From a checkpoint of a small transformer trained on Wikipedia.
Size: 3 heads of 32, MLP 256 quick GELU, vocabulary 8192.
Architecture: rotary positions, untied embeddings, normalized queries and keys, some layers without attention, local attention windows, shifted keys, gated attention, value embeddings, hashed n-gram embeddings, an embedding shortcut, skips across layers, capped logits.
Training: a variant of Muon for these matrices, 133M tokens, 8521 steps.
Each number is 50 + 10 x the weight over its row's rms, rounded and kept within 0 to 99. Layers, rows and columns count from 0. The size before them is the row's rms in percent of the matrix's.

# layer 3 attention query, 96x64, rms 0.239, rows 0-95, columns 0-63
099:40 44 47 62 48 55 60 46 43 51 60 45 75 58 50 65 40 80 40 51 49 48 38 40 29 37 39 47 41 58 39 43 39 53 50 60 29 62 37 44 62 46 45 56 42 64 53 52 51 39 42 46 56 48 42 50 68 42 51 57 58 57 58 55
101:67 59 48 46 38 36 51 60 62 43 52 37 57 47 54 56 34 38 42 31 57 50 30 70 49 33 57 31 49 55 59 66 52 52 47 62 53 62 47 51 41 48 51 44 71 51 48 44 57 63 47 50 53 58 44 33 42 46 41 58 65 40 64 56
104:53 63 64 69 55 58 29 56 56 55 50 51 54 32 52 58 43 55 51 36 48 54 47 44 53 39 69 51 32 74 60 70 40 59 60 42 42 44 49 47 41 63 45 47 44 52 57 44 42 39 40 50 53 62 40 51 48 55 31 62 47 49 44 31
095:50 60 56 45 38 54 36 50 57 59 70 53 56 54 51 65 61 54 47 46 50 47 40 31 44 78 49 70 51 57 57 55 72 37 28 25 51 65 41 39 50 55 41 43 39 54 49 57 48 49 55 44 52 46 45 52 50 53 53 35 50 40 53 38
104:43 41 42 38 47 75 46 52 41 42 74 56 38 62 70 39 54 64 48 38 52 41 61 44 55 64 42 35 60 57 51 52 56 54 52 38 58 64 51 50 44 44 52 43 41 71 55 68 51 36 34 46 57 67 43 48 38 48 54 41 52 49 44 45
111:47 82 54 46 38 63 60 50 37 51 53 48 58 55 65 59 36 47 50 45 49 53 49 38 48 43 42 56 30 38 43 62 47 54 48 51 47 38 51 40 59 42 24 58 56 48 59 47 50 50 61 52 42 33 54 50 68 63 47 57 33 39 66 57
098:36 47 57 58 53 57 60 48 48 53 78 49 50 51 54 38 51 46 44 52 40 41 52 56 60 50 38 49 55 40 32 50 54 66 42 62 37 41 40 53 51 48 55 32 67 52 50 26 40 75 37 40 57 47 59 65 62 43 45 45 67 43 54 54
109:54 69 51 44 69 48 33 46 54 63 27 39 57 43 51 64 41 48 59 65 29 62 44 50 51 52 43 58 58 43 52 35 58 30 53 45 59 40 44 58 43 56 52 43 38 62 68 53 45 40 55 55 42 56 68 57 53 43 45 54 44 59 52 32
135:63 52 45 60 40 38 36 41 33 56 61 49 38 53 53 38 52 21 61 50 59 56 62 40 50 67 57 53 57 39 56 36 53 44 47 46 50 63 47 59 47 37 56 64 53 33 40 46 62 54 56 40 49 56 64 51 39 24 59 50 53 51 49 65
098:72 29 48 44 58 47 53 56 19 44 43 37 60 56 56 47 60 64 50 46 46 43 44 37 48 55 45 59 47 43 48 35 61 35 55 72 59 56 63 47 59 46 52 64 55 42 25 54 48 51 55 47 54 51 44 65 52 51 58 40 45 54 40 59
102:57 43 35 52 53 56 56 62 35 53 53 67 41 62 56 49 59 56 55 63 42 37 31 49 51 52 48 29 45 38 51 53 69 58 75 54 58 46 61 46 54 45 47 58 48 42 49 35 62 72 52 46 47 45 49 45 39 30 40 61 60 50 33 50
099:34 76 55 65 55 70 41 54 40 53 47 65 38 55 41 44 40 52 66 65 57 44 44 50 59 44 43 36 32 33 48 55 63 47 57 52 67 61 47 30 47 45 33 37 52 51 37 46 42 54 43 51 55 64 61 52 55 49 51 58 42 50 55 48
102:29 45 65 56 55 60 44 40 69 45 39 68 37 66 48 41 47 50 60 39 53 36 47 51 44 46 62 58 63 53 57 63 47 63 57 69 52 54 55 45 47 50 28 42 69 41 50 38 46 56 46 57 46 51 59 48 40 47 45 71 39 53 32 49
091:28 66 53 43 60 54 48 53 71 36 50 34 41 51 38 50 42 48 65 55 45 43 46 50 61 48 38 54 54 46 49 56 70 48 54 41 44 28 51 54 52 53 46 49 53 65 51 38 41 59 54 57 71 35 50 62 54 38 36 40 61 60 54 30
109:53 49 44 44 46 53 75 42 53 51 44 52 67 46 50 40 59 41 55 35 59 37 49 45 51 48 57 53 35 55 33 60 37 41 59 45 28 49 63 54 48 70 37 49 45 56 56 49 52 46 69 52 70 39 76 36 53 52 45 45 43 45 59 47
117:55 38 68 49 45 49 48 44 34 49 50 58 45 52 55 42 54 53 44 66 61 55 54 37 39 55 61 27 51 25 55 40 52 31 57 53 34 64 52 53 41 55 49 50 61 50 37 46 32 47 69 55 51 59 65 68 38 62 44 49 49 49 50 64
113:61 63 39 49 45 52 59 41 46 50 34 41 38 52 36 35 59 50 50 43 41 40 49 68 60 50 61 82 46 63 43 54 42 45 51 56 54 60 59 41 41 58 42 60 55 46 64 32 45 44 73 56 47 49 62 48 40 36 45 59 54 32 49 49
118:33 68 52 68 50 70 61 43 59 50 45 57 41 43 44 55 60 35 60 57 39 52 57 34 61 57 62 51 53 62 53 57 56 37 43 58 65 30 44 46 55 46 47 39 42 47 49 48 53 44 38 46 36 55 47 52 70 59 34 39 60 64 42 35
119:40 67 68 56 69 52 53 38 57 40 47 60 41 53 48 62 50 57 52 68 36 52 37 39 53 63 44 62 58 31 39 53 60 44 49 55 41 33 52 61 38 43 51 38 47 60 38 61 37 48 49 55 68 43 40 46 54 47 49 46 60 67 54 31
098:58 42 44 60 47 62 55 62 36 43 40 54 47 50 36 55 54 30 46 51 49 22 44 51 62 53 43 59 45 55 48 47 72 45 47 38 55 55 39 42 57 41 49 37 39 59 48 73 41 47 54 42 74 45 46 49 61 52 53 32 62 53 50 68
084:56 40 43 59 39 64 68 59 63 36 33 53 47 49 51 42 37 35 52 53 45 55 48 49 43 43 43 51 44 49 55 41 52 64 43 58 64 47 65 47 50 36 55 38 30 70 39 50 47 54 60 53 73 35 55 47 59 55 71 38 63 54 45 52
103:51 72 63 43 21 67 64 55 46 57 48 42 45 36 46 56 53 63 49 43 44 41 52 49 33 48 46 34 51 59 53 50 42 39 53 63 29 46 57 58 51 40 45 58 43 54 48 50 53 41 62 41 61 52 45 66 60 58 52 56 66 50 34 32
112:48 60 56 57 43 48 57 64 44 46 71 49 67 48 53 40 51 56 43 47 50 27 52 53 46 43 53 53 40 56 48 73 53 51 66 49 12 47 49 66 62 46 40 54 52 54 50 47 37 48 32 61 52 49 43 43 43 55 41 46 45 62 66 55
105:40 43 45 50 62 44 60 44 71 43 60 70 37 59 53 56 66 54 51 39 47 50 41 27 56 45 53 43 61 59 40 46 23 47 51 50 57 40 55 70 33 45 40 65 58 41 40 59 64 46 61 46 54 47 40 56 57 44 54 40 58 52 40 44
085:39 55 69 53 43 53 53 54 46 66 54 44 50 47 34 71 32 56 63 64 47 29 43 57 35 52 28 52 57 54 57 33 46 54 48 47 38 39 47 46 46 50 48 53 41 29 68 52 56 49 51 57 45 50 48 44 40 46 71 55 61 54 49 33
094:64 61 58 51 41 69 48 61 42 50 49 36 56 46 58 43 50 46 51 35 60 52 58 52 21 56 50 63 38 52 31 57 52 49 45 45 56 55 41 47 50 35 51 47 43 57 36 59 31 47 44 52 58 39 53 72 60 53 39 49 58 63 76 48
116:65 42 45 50 33 44 35 34 51 55 53 55 60 47 43 33 65 62 40 57 50 53 57 55 49 53 46 29 35 59 41 48 71 46 46 56 56 50 60 62 37 37 50 58 69 53 47 65 61 40 45 43 53 34 49 47 52 46 47 76 53 53 58 36
089:52 48 57 52 47 28 61 40 48 56 56 41 52 57 50 30 54 61 48 32 60 70 55 45 49 51 56 53 48 50 52 47 50 58 49 47 53 51 45 37 43 46 52 45 48 50 56 37 39 50 38 46 51 61 71 39 79 75 57 49 26 55 45 35
103:43 61 47 44 56 43 46 45 36 57 57 50 51 49 62 63 48 41 58 58 59 30 54 58 49 32 26 35 62 35 67 49 54 31 50 41 39 55 48 54 62 47 57 46 61 60 58 52 50 57 45 49 54 59 36 68 35 29 58 34 46 55 52 50
101:49 52 57 47 27 54 46 59 58 58 51 48 47 51 49 38 44 50 39 53 29 63 65 45 32 47 62 41 41 44 63 50 61 69 54 62 30 54 56 49 54 52 38 54 56 42 45 51 60 59 69 35 38 47 61 43 74 56 42 41 59 36 50 43
086:46 45 46 51 43 47 55 47 78 64 33 53 46 55 30 58 49 55 49 54 44 26 58 23 44 65 38 54 67 40 66 38 49 49 46 42 50 56 59 46 44 51 54 56 43 46 59 58 54 58 50 60 47 46 61 50 42 58 64 42 44 38 58 32
106:37 47 46 53 40 62 47 51 52 41 48 50 44 58 54 32 50 43 62 31 67 67 63 62 44 42 59 42 31 55 62 61 45 64 38 56 70 49 44 25 50 42 46 53 59 39 38 47 57 47 62 47 53 49 57 48 66 43 46 36 53 51 54 31
098:56 48 41 35 41 50 43 45 52 58 39 60 42 67 55 40 63 50 41 62 56 29 62 42 57 60 41 55 44 31 39 54 36 48 58 48 33 78 45 54 55 64 47 52 49 55 49 43 60 50 28 50 38 60 47 58 57 45 38 54 47 57 52 70
107:45 42 51 34 57 37 48 50 35 55 52 55 47 64 48 61 53 48 41 64 39 33 59 54 68 59 49 52 53 38 49 46 39 40 47 54 34 54 50 40 50 60 53 44 49 56 55 62 57 75 26 58 40 71 33 73 40 47 42 54 46 50 56 49
092:44 48 47 56 43 60 41 62 44 48 33 56 39 61 50 35 40 52 33 73 61 39 49 45 64 37 51 58 54 46 57 50 41 59 49 55 38 39 65 50 53 58 67 48 55 49 56 67 60 65 47 59 31 45 47 54 58 33 51 59 63 48 42 26
107:27 37 71 44 53 41 48 31 37 55 46 44 54 62 48 54 47 43 53 39 44 63 44 49 47 51 60 60 45 54 54 30 63 46 44 39 61 44 27 35 57 36 57 57 60 59 58 55 35 46 58 43 48 61 51 58 52 70 63 50 46 38 52 57
102:39 36 32 36 41 53 71 47 51 49 47 43 55 52 57 49 44 53 44 48 42 53 53 52 50 71 56 53 67 64 56 38 30 49 75 56 47 36 45 37 60 52 49 57 47 47 35 41 35 42 59 70 47 38 45 67 56 45 44 62 53 44 51 60
096:49 50 46 47 68 45 34 45 24 52 47 31 48 49 50 53 53 47 41 58 52 62 59 61 59 52 49 40 41 55 49 52 58 49 46 39 36 41 34 53 54 32 43 50 45 80 64 68 41 57 38 52 53 49 39 62 59 51 38 53 58 58 70 45
097:58 52 58 51 29 49 51 51 38 46 40 58 54 59 54 38 51 47 54 44 67 53 23 52 46 38 49 53 46 36 43 39 41 59 57 57 69 58 70 46 45 55 61 59 56 37 44 52 68 61 66 62 62 56 52 34 35 41 64 47 40 55 41 46
108:48 44 46 44 63 50 42 44 60 56 57 43 33 36 47 43 37 51 41 37 53 73 43 63 40 43 54 50 51 67 52 62 54 52 54 44 46 42 40 47 56 46 39 40 61 65 36 31 59 52 35 39 58 50 57 48 68 49 42 55 64 47 80 43
098:50 40 63 37 51 37 47 48 29 42 44 47 59 63 27 67 74 52 51 57 31 46 63 46 54 58 47 56 52 54 54 49 49 43 49 60 43 51 54 44 76 55 37 48 45 62 44 64 52 62 45 53 40 56 45 69 33 39 51 45 55 42 57 50
106:47 38 75 61 68 36 69 44 37 51 57 43 55 62 52 66 61 46 65 47 37 57 49 58 38 60 53 36 49 48 63 41 42 44 42 51 64 37 54 30 40 39 58 53 50 36 47 36 40 52 48 39 57 40 56 53 41 62 62 57 44 46 53 54
112:51 52 46 69 40 52 63 39 38 58 53 49 47 44 48 47 66 41 68 57 33 53 48 51 39 45 52 42 52 40 44 38 53 47 56 47 72 37 50 35 54 51 42 56 57 46 26 31 45 55 62 58 63 50 56 40 39 50 67 47 45 35 42 74
120:57 46 54 49 49 50 51 58 56 35 46 35 61 24 55 59 38 78 35 35 47 48 59 46 63 36 39 51 52 41 54 61 74 46 46 36 58 63 56 65 44 62 42 45 38 56 51 42 39 41 48 58 61 52 51 54 46 58 48 48 55 53 36 57
095:63 56 50 34 65 42 31 50 38 47 47 45 52 38 38 61 48 42 46 54 51 70 56 50 55 60 54 52 31 71 60 42 60 37 39 43 51 46 39 58 58 58 51 47 41 62 55 55 54 40 54 37 63 49 33 56 67 41 25 53 52 55 63 48
104:49 45 48 58 57 50 39 51 59 52 59 61 48 60 32 40 64 40 49 39 48 52 31 66 50 50 66 51 30 41 33 54 47 67 50 51 59 46 47 55 63 46 49 51 61 53 44 54 71 59 46 36 54 37 62 25 40 56 48 51 61 38 64 36
107:31 63 40 45 48 52 34 48 46 49 44 40 50 59 37 59 59 64 58 45 74 49 57 46 36 61 70 57 43 43 45 38 40 58 64 44 64 58 53 51 40 47 45 54 57 31 42 57 39 55 67 56 49 67 43 46 47 34 56 61 48 59 39 36
105:39 39 46 38 56 58 51 60 47 61 48 44 36 45 59 53 50 55 32 43 46 41 49 63 38 23 46 35 48 50 46 70 48 55 47 61 56 51 40 59 58 48 42 59 59 57 51 48 56 63 51 38 46 49 41 58 44 39 36 46 60 76 76 55
100:33 57 40 53 58 63 55 71 47 42 47 56 55 34 42 41 47 65 52 48 45 54 40 43 56 28 60 60 37 45 45 61 27 33 55 40 49 74 47 64 58 64 60 58 54 47 51 52 44 44 53 57 54 41 54 57 54 48 30 49 42 48 46 63
110:44 42 47 44 53 50 51 33 46 54 69 32 45 49 60 71 52 37 48 43 34 64 56 41 50 66 40 47 51 44 56 44 70 46 43 36 52 52 33 51 40 45 39 42 52 71 55 43 34 48 38 54 48 64 45 67 46 63 60 58 61 46 50 63
103:41 64 62 42 52 52 44 53 39 42 62 57 24 62 60 37 55 41 54 58 55 52 62 45 51 33 53 56 41 55 62 41 40 28 62 49 45 40 52 33 38 48 73 36 43 61 52 45 45 43 47 64 56 61 51 41 58 68 51 54 37 54 56 52
097:51 30 53 62 69 53 62 32 35 38 37 57 49 47 30 53 53 55 55 26 41 49 54 45 65 53 70 49 60 46 43 47 47 41 40 46 79 57 46 47 57 52 36 50 53 53 57 45 42 66 55 58 45 56 68 59 51 55 60 48 54 53 46 50
091:52 54 38 62 46 44 43 52 64 59 48 36 43 38 43 50 61 60 49 50 63 55 60 42 26 46 60 31 51 53 50 64 48 56 70 39 40 57 57 55 52 26 50 64 45 49 52 50 51 35 63 55 56 49 37 47 36 45 62 50 61 25 39 51
112:34 45 45 52 37 55 50 42 50 43 60 48 57 66 61 36 53 38 59 72 60 47 57 34 37 65 57 33 54 47 60 35 58 42 37 37 66 46 42 53 41 50 57 56 37 51 63 51 43 33 53 37 54 68 46 64 63 56 65 51 52 50 44 55
098:43 45 56 40 41 46 49 55 36 49 39 59 42 38 66 58 59 45 46 24 47 48 51 57 45 51 48 57 36 49 58 55 44 62 51 73 67 58 81 42 50 51 56 62 42 29 51 57 63 60 62 47 54 39 40 43 44 55 37 49 43 56 39 49
113:49 52 42 46 38 48 39 62 50 65 37 40 33 50 48 69 49 62 38 43 63 63 42 67 53 42 54 48 43 56 58 61 35 72 70 32 36 46 55 55 42 29 55 48 53 43 35 64 54 60 49 49 50 61 38 49 43 50 39 49 58 47 49 49
117:61 42 45 43 61 50 42 45 49 38 52 33 77 56 47 57 40 65 43 40 52 70 43 44 64 77 44 53 48 41 46 40 59 52 54 37 39 47 39 57 43 53 40 69 51 62 53 39 38 48 59 48 51 47 58 62 38 45 36 59 57 54 58 38
094:41 51 52 77 62 55 43 49 45 58 53 49 40 49 57 40 48 44 50 34 45 73 57 58 43 54 63 63 53 39 55 59 39 54 48 55 46 26 41 49 42 42 45 43 58 48 59 42 34 65 54 44 38 48 73 43 54 47 48 51 64 36 59 30
090:42 70 52 43 57 52 53 56 54 66 38 45 48 44 42 69 36 71 51 43 52 35 64 54 55 48 52 51 69 53 58 48 54 55 42 45 52 41 38 51 45 55 32 27 58 37 37 48 35 63 47 55 43 48 56 71 66 39 48 51 49 69 47 43
105:54 49 67 42 59 47 74 36 38 39 46 48 54 46 58 53 49 30 50 49 45 43 64 60 64 73 44 62 65 49 41 49 56 46 46 45 52 35 46 70 35 45 43 48 37 43 56 58 27 45 44 39 55 68 45 57 51 46 42 51 63 49 46 58
104:53 51 53 50 59 67 61 49 25 63 53 41 40 49 56 56 63 50 38 27 54 38 60 54 43 49 62 37 46 32 46 50 45 56 52 52 51 42 38 58 63 54 32 35 63 73 54 61 56 56 52 48 48 46 42 53 48 53 41 29 64 61 54 44
097:63 66 51 50 50 47 46 65 71 54 52 31 65 40 57 44 38 45 45 57 54 58 50 69 51 49 41 59 47 58 48 71 52 32 58 55 45 40 48 67 48 52 37 40 43 40 42 45 47 45 47 43 55 28 65 47 45 37 40 40 45 34 63 59
090:29 42 56 51 52 50 59 44 54 33 49 63 52 58 43 32 58 40 52 52 46 54 46 46 54 40 63 66 40 53 46 45 53 28 48 70 75 36 47 44 44 59 61 50 49 59 69 38 34 62 54 59 41 69 47 42 52 53 56 58 54 38 59 45
097:51 55 43 59 53 66 61 57 65 46 42 70 60 26 48 31 41 70 47 60 60 51 45 47 31 43 54 42 67 53 49 61 41 56 36 47 40 47 41 50 50 57 50 43 66 36 52 27 45 47 52 51 43 54 51 51 68 43 40 48 56 57 49 59
128:39 26 63 38 41 51 52 60 60 54 35 40 64 28 49 56 44 71 59 51 36 55 33 43 59 42 37 58 44 53 58 55 50 42 39 64 62 43 53 62 45 59 50 60 42 42 47 38 49 49 70 55 60 50 59 30 59 51 55 55 45 52 49 53
093:55 41 59 37 53 49 65 45 51 57 38 57 47 49 68 45 67 51 60 58 52 42 38 55 48 61 36 46 39 41 66 70 52 50 59 63 37 50 42 46 52 27 45 44 55 54 34 44 54 38 65 57 57 26 63 45 66 43 38 57 43 46 42 56
100:43 44 46 49 47 48 64 50 61 67 44 58 40 38 48 41 58 55 63 68 40 52 28 51 55 59 49 36 44 45 57 68 45 46 56 57 31 41 45 55 46 30 44 43 41 49 54 53 49 58 66 63 56 25 53 39 64 54 59 61 47 43 63 62
102:64 63 39 42 52 56 57 43 29 49 53 40 56 40 33 60 38 42 46 48 43 53 60 58 34 46 51 42 55 55 65 41 60 43 74 48 39 47 51 62 56 42 41 60 53 60 40 48 37 51 44 49 61 58 46 67 38 42 65 63 66 45 51 71
097:46 64 35 59 54 46 42 49 62 41 46 54 44 58 55 66 53 33 65 58 50 47 24 65 76 57 48 42 44 53 47 44 37 40 49 45 41 44 41 58 61 46 47 49 50 43 52 62 66 64 52 51 30 36 43 46 60 55 67 66 44 51 50 50
106:39 41 62 46 38 42 49 54 56 56 59 44 46 48 60 54 43 47 52 51 53 52 68 58 27 24 42 35 47 51 63 38 63 53 62 84 39 57 49 59 47 63 63 40 55 39 57 52 54 47 46 42 52 42 47 59 39 40 48 59 55 34 47 47
087:49 54 54 41 45 64 60 50 58 56 28 44 43 40 67 48 26 46 42 43 50 44 32 73 38 54 57 57 59 54 56 71 44 48 62 53 43 60 64 51 46 41 43 44 49 46 48 50 53 42 70 35 37 59 60 57 44 61 48 55 41 32 43 52
096:49 45 62 52 61 41 46 46 60 45 56 60 50 41 43 52 74 39 31 43 81 32 35 53 34 42 41 48 70 52 49 66 55 58 62 54 56 38 45 53 62 41 59 53 43 46 42 46 54 42 53 41 40 47 65 43 62 50 43 46 46 56 36 46
108:30 57 41 59 50 55 35 60 71 60 59 37 55 32 51 43 56 51 38 36 37 46 52 52 47 35 56 60 65 58 41 37 55 35 48 52 58 38 55 54 40 60 39 56 40 41 54 52 41 74 63 44 44 61 48 57 47 46 61 54 37 55 67 53
105:28 40 56 50 38 53 52 66 71 61 41 49 53 36 59 49 46 66 53 54 35 52 32 41 58 59 52 49 53 49 53 47 53 44 35 64 54 45 52 47 38 46 51 49 36 40 62 52 38 70 75 49 43 43 65 51 61 42 59 55 32 49 60 49
091:35 47 59 51 58 51 32 72 57 45 63 42 65 73 46 59 48 60 61 48 35 66 38 46 63 61 38 40 52 50 37 38 56 42 25 43 58 51 43 54 52 53 49 54 35 40 53 52 39 66 65 55 48 43 44 50 47 55 59 51 38 55 54 40
091:51 42 55 71 46 39 57 48 47 64 50 30 39 37 35 33 48 49 66 68 43 58 37 39 53 55 43 47 45 57 62 56 45 48 51 66 47 43 44 39 51 39 52 54 42 51 52 49 43 63 61 62 63 29 62 52 44 57 47 71 36 42 61 59
101:68 54 72 53 57 59 43 49 53 40 50 56 68 51 52 50 38 51 52 27 34 39 55 61 45 49 57 63 45 54 41 81 60 54 40 48 57 53 59 41 41 55 37 46 58 55 47 49 57 51 45 45 48 59 70 40 52 49 42 37 59 31 37 41
087:57 73 51 49 48 47 31 43 35 52 51 52 71 49 29 50 46 56 49 36 53 46 61 45 55 43 19 42 54 56 50 38 59 43 56 58 42 50 49 54 48 60 57 55 47 40 44 40 56 52 66 71 44 36 51 44 32 53 61 62 41 55 49 59
081:73 47 54 38 76 37 40 46 49 34 39 51 49 37 44 47 68 49 55 54 54 46 51 53 46 55 23 48 56 48 39 61 60 49 41 45 52 45 59 54 55 51 59 67 76 51 49 55 60 56 53 55 39 39 50 55 46 31 47 60 36 57 53 59
079:63 57 53 45 32 19 33 33 47 55 47 68 58 50 35 63 42 47 61 58 31 50 61 44 68 60 55 46 44 52 55 43 51 46 47 47 57 53 50 45 39 52 41 59 45 45 44 51 48 42 49 52 66 58 44 48 51 38 40 59 63 70 65 44
078:61 34 42 56 73 50 64 42 59 37 26 51 39 44 59 60 48 47 34 56 60 48 63 41 49 63 61 54 42 48 53 58 32 53 52 54 62 54 42 43 55 71 53 62 43 42 40 42 50 37 52 43 43 52 48 57 47 43 55 57 49 32 64 32
080:47 29 48 64 34 54 41 51 52 52 33 49 63 33 46 54 59 59 59 41 50 36 26 67 36 47 54 62 52 43 47 82 39 49 51 41 50 60 59 54 41 54 62 56 59 46 45 50 54 50 58 52 54 53 58 34 66 49 51 51 37 45 38 55
091:57 36 46 56 48 58 37 54 48 55 52 45 61 58 30 68 50 80 60 41 40 45 44 54 47 32 44 38 32 54 63 57 36 42 61 44 44 57 61 50 47 64 46 61 51 45 45 40 42 56 68 65 61 46 46 55 46 30 54 55 62 46 49 46
081:62 42 55 32 40 44 51 46 51 63 70 61 50 49 40 39 43 57 41 40 55 43 58 54 55 75 45 47 37 35 61 59 36 60 64 42 36 55 52 48 50 57 41 60 58 58 45 59 51 35 49 52 56 78 48 50 38 35 50 34 58 57 56 50
084:46 55 64 46 50 52 47 53 56 73 34 40 45 57 43 46 62 48 48 50 54 50 57 37 40 49 63 42 50 47 57 57 51 42 62 57 57 30 42 37 45 55 44 30 61 53 56 70 50 49 53 65 34 62 64 43 37 52 44 46 65 49 40 21
088:56 50 65 50 36 54 64 37 68 57 46 51 62 37 36 48 53 51 50 53 38 40 41 54 63 66 66 47 47 39 60 77 66 46 42 41 40 41 52 36 50 62 34 52 49 73 48 63 37 50 52 42 49 57 51 31 49 55 45 45 54 45 47 47
111:40 57 61 50 33 39 52 47 52 53 38 34 38 53 63 48 46 57 59 51 60 57 51 43 22 46 42 47 45 54 50 37 41 41 44 59 70 61 47 71 40 58 71 52 69 38 46 48 58 59 40 53 35 60 52 55 44 45 54 54 40 59 58 39
091:55 55 51 58 43 37 32 55 55 45 52 49 66 60 44 48 32 60 50 59 37 41 51 48 48 50 32 38 40 50 49 72 39 54 63 54 72 63 43 28 45 52 54 55 45 51 58 47 44 58 58 63 76 56 31 40 44 48 42 51 54 57 57 50
071:52 40 62 47 48 73 51 44 65 49 69 36 61 42 66 55 55 51 44 42 39 58 39 45 51 46 52 56 35 40 51 52 48 58 46 54 25 49 52 47 53 57 53 64 51 57 71 51 36 45 23 56 39 49 56 45 33 45 57 61 43 42 57 65
079:29 74 57 65 60 51 45 47 59 43 39 53 63 44 32 51 59 63 64 51 40 45 65 51 70 34 53 39 49 58 58 38 66 34 69 48 53 39 31 52 51 51 49 45 53 45 41 51 37 66 50 45 48 61 50 49 46 52 55 54 56 58 51 41
095:53 39 60 43 47 38 41 43 48 45 80 60 38 42 55 38 55 37 47 46 44 51 61 41 57 42 58 46 50 41 55 42 53 40 53 48 38 49 43 67 45 54 33 61 43 52 49 37 36 51 71 42 66 46 59 41 69 61 65 65 60 60 60 44
105:46 38 58 49 54 56 34 40 59 50 62 47 55 30 46 46 52 43 47 31 72 45 47 66 51 50 59 60 63 43 52 50 54 55 53 62 38 58 60 39 48 48 46 52 41 36 44 41 38 47 89 37 63 39 52 46 41 56 54 57 51 48 41 42
099:43 35 47 58 54 54 42 45 50 67 65 35 65 50 33 57 53 46 63 48 40 45 44 47 56 50 39 57 61 45 36 44 44 56 53 40 54 48 39 61 65 45 34 34 68 73 35 64 58 61 50 59 44 50 48 47 38 57 69 41 55 63 47 58
094:47 30 37 59 55 50 60 50 45 65 40 50 60 51 58 63 42 43 37 52 53 52 40 53 52 41 44 45 66 43 42 41 32 56 55 60 65 52 46 57 50 65 63 49 39 35 41 57 56 54 54 36 51 67 34 58 20 52 61 51 59 50 49 34
083:45 55 64 45 60 64 45 41 30 59 74 44 47 51 66 53 46 42 54 41 56 47 65 51 54 43 42 46 50 48 54 61 60 39 52 50 52 53 45 40 57 47 47 44 40 34 17 59 44 36 60 63 50 49 53 38 52 47 71 39 56 40 45 66
076:47 55 36 37 64 40 53 62 56 48 44 46 58 51 47 57 53 29 42 35 27 52 63 49 56 73 59 67 41 64 42 37 58 42 43 54 47 32 52 55 35 46 54 33 58 63 39 46 56 49 49 57 58 51 66 67 41 50 46 54 44 43 59 45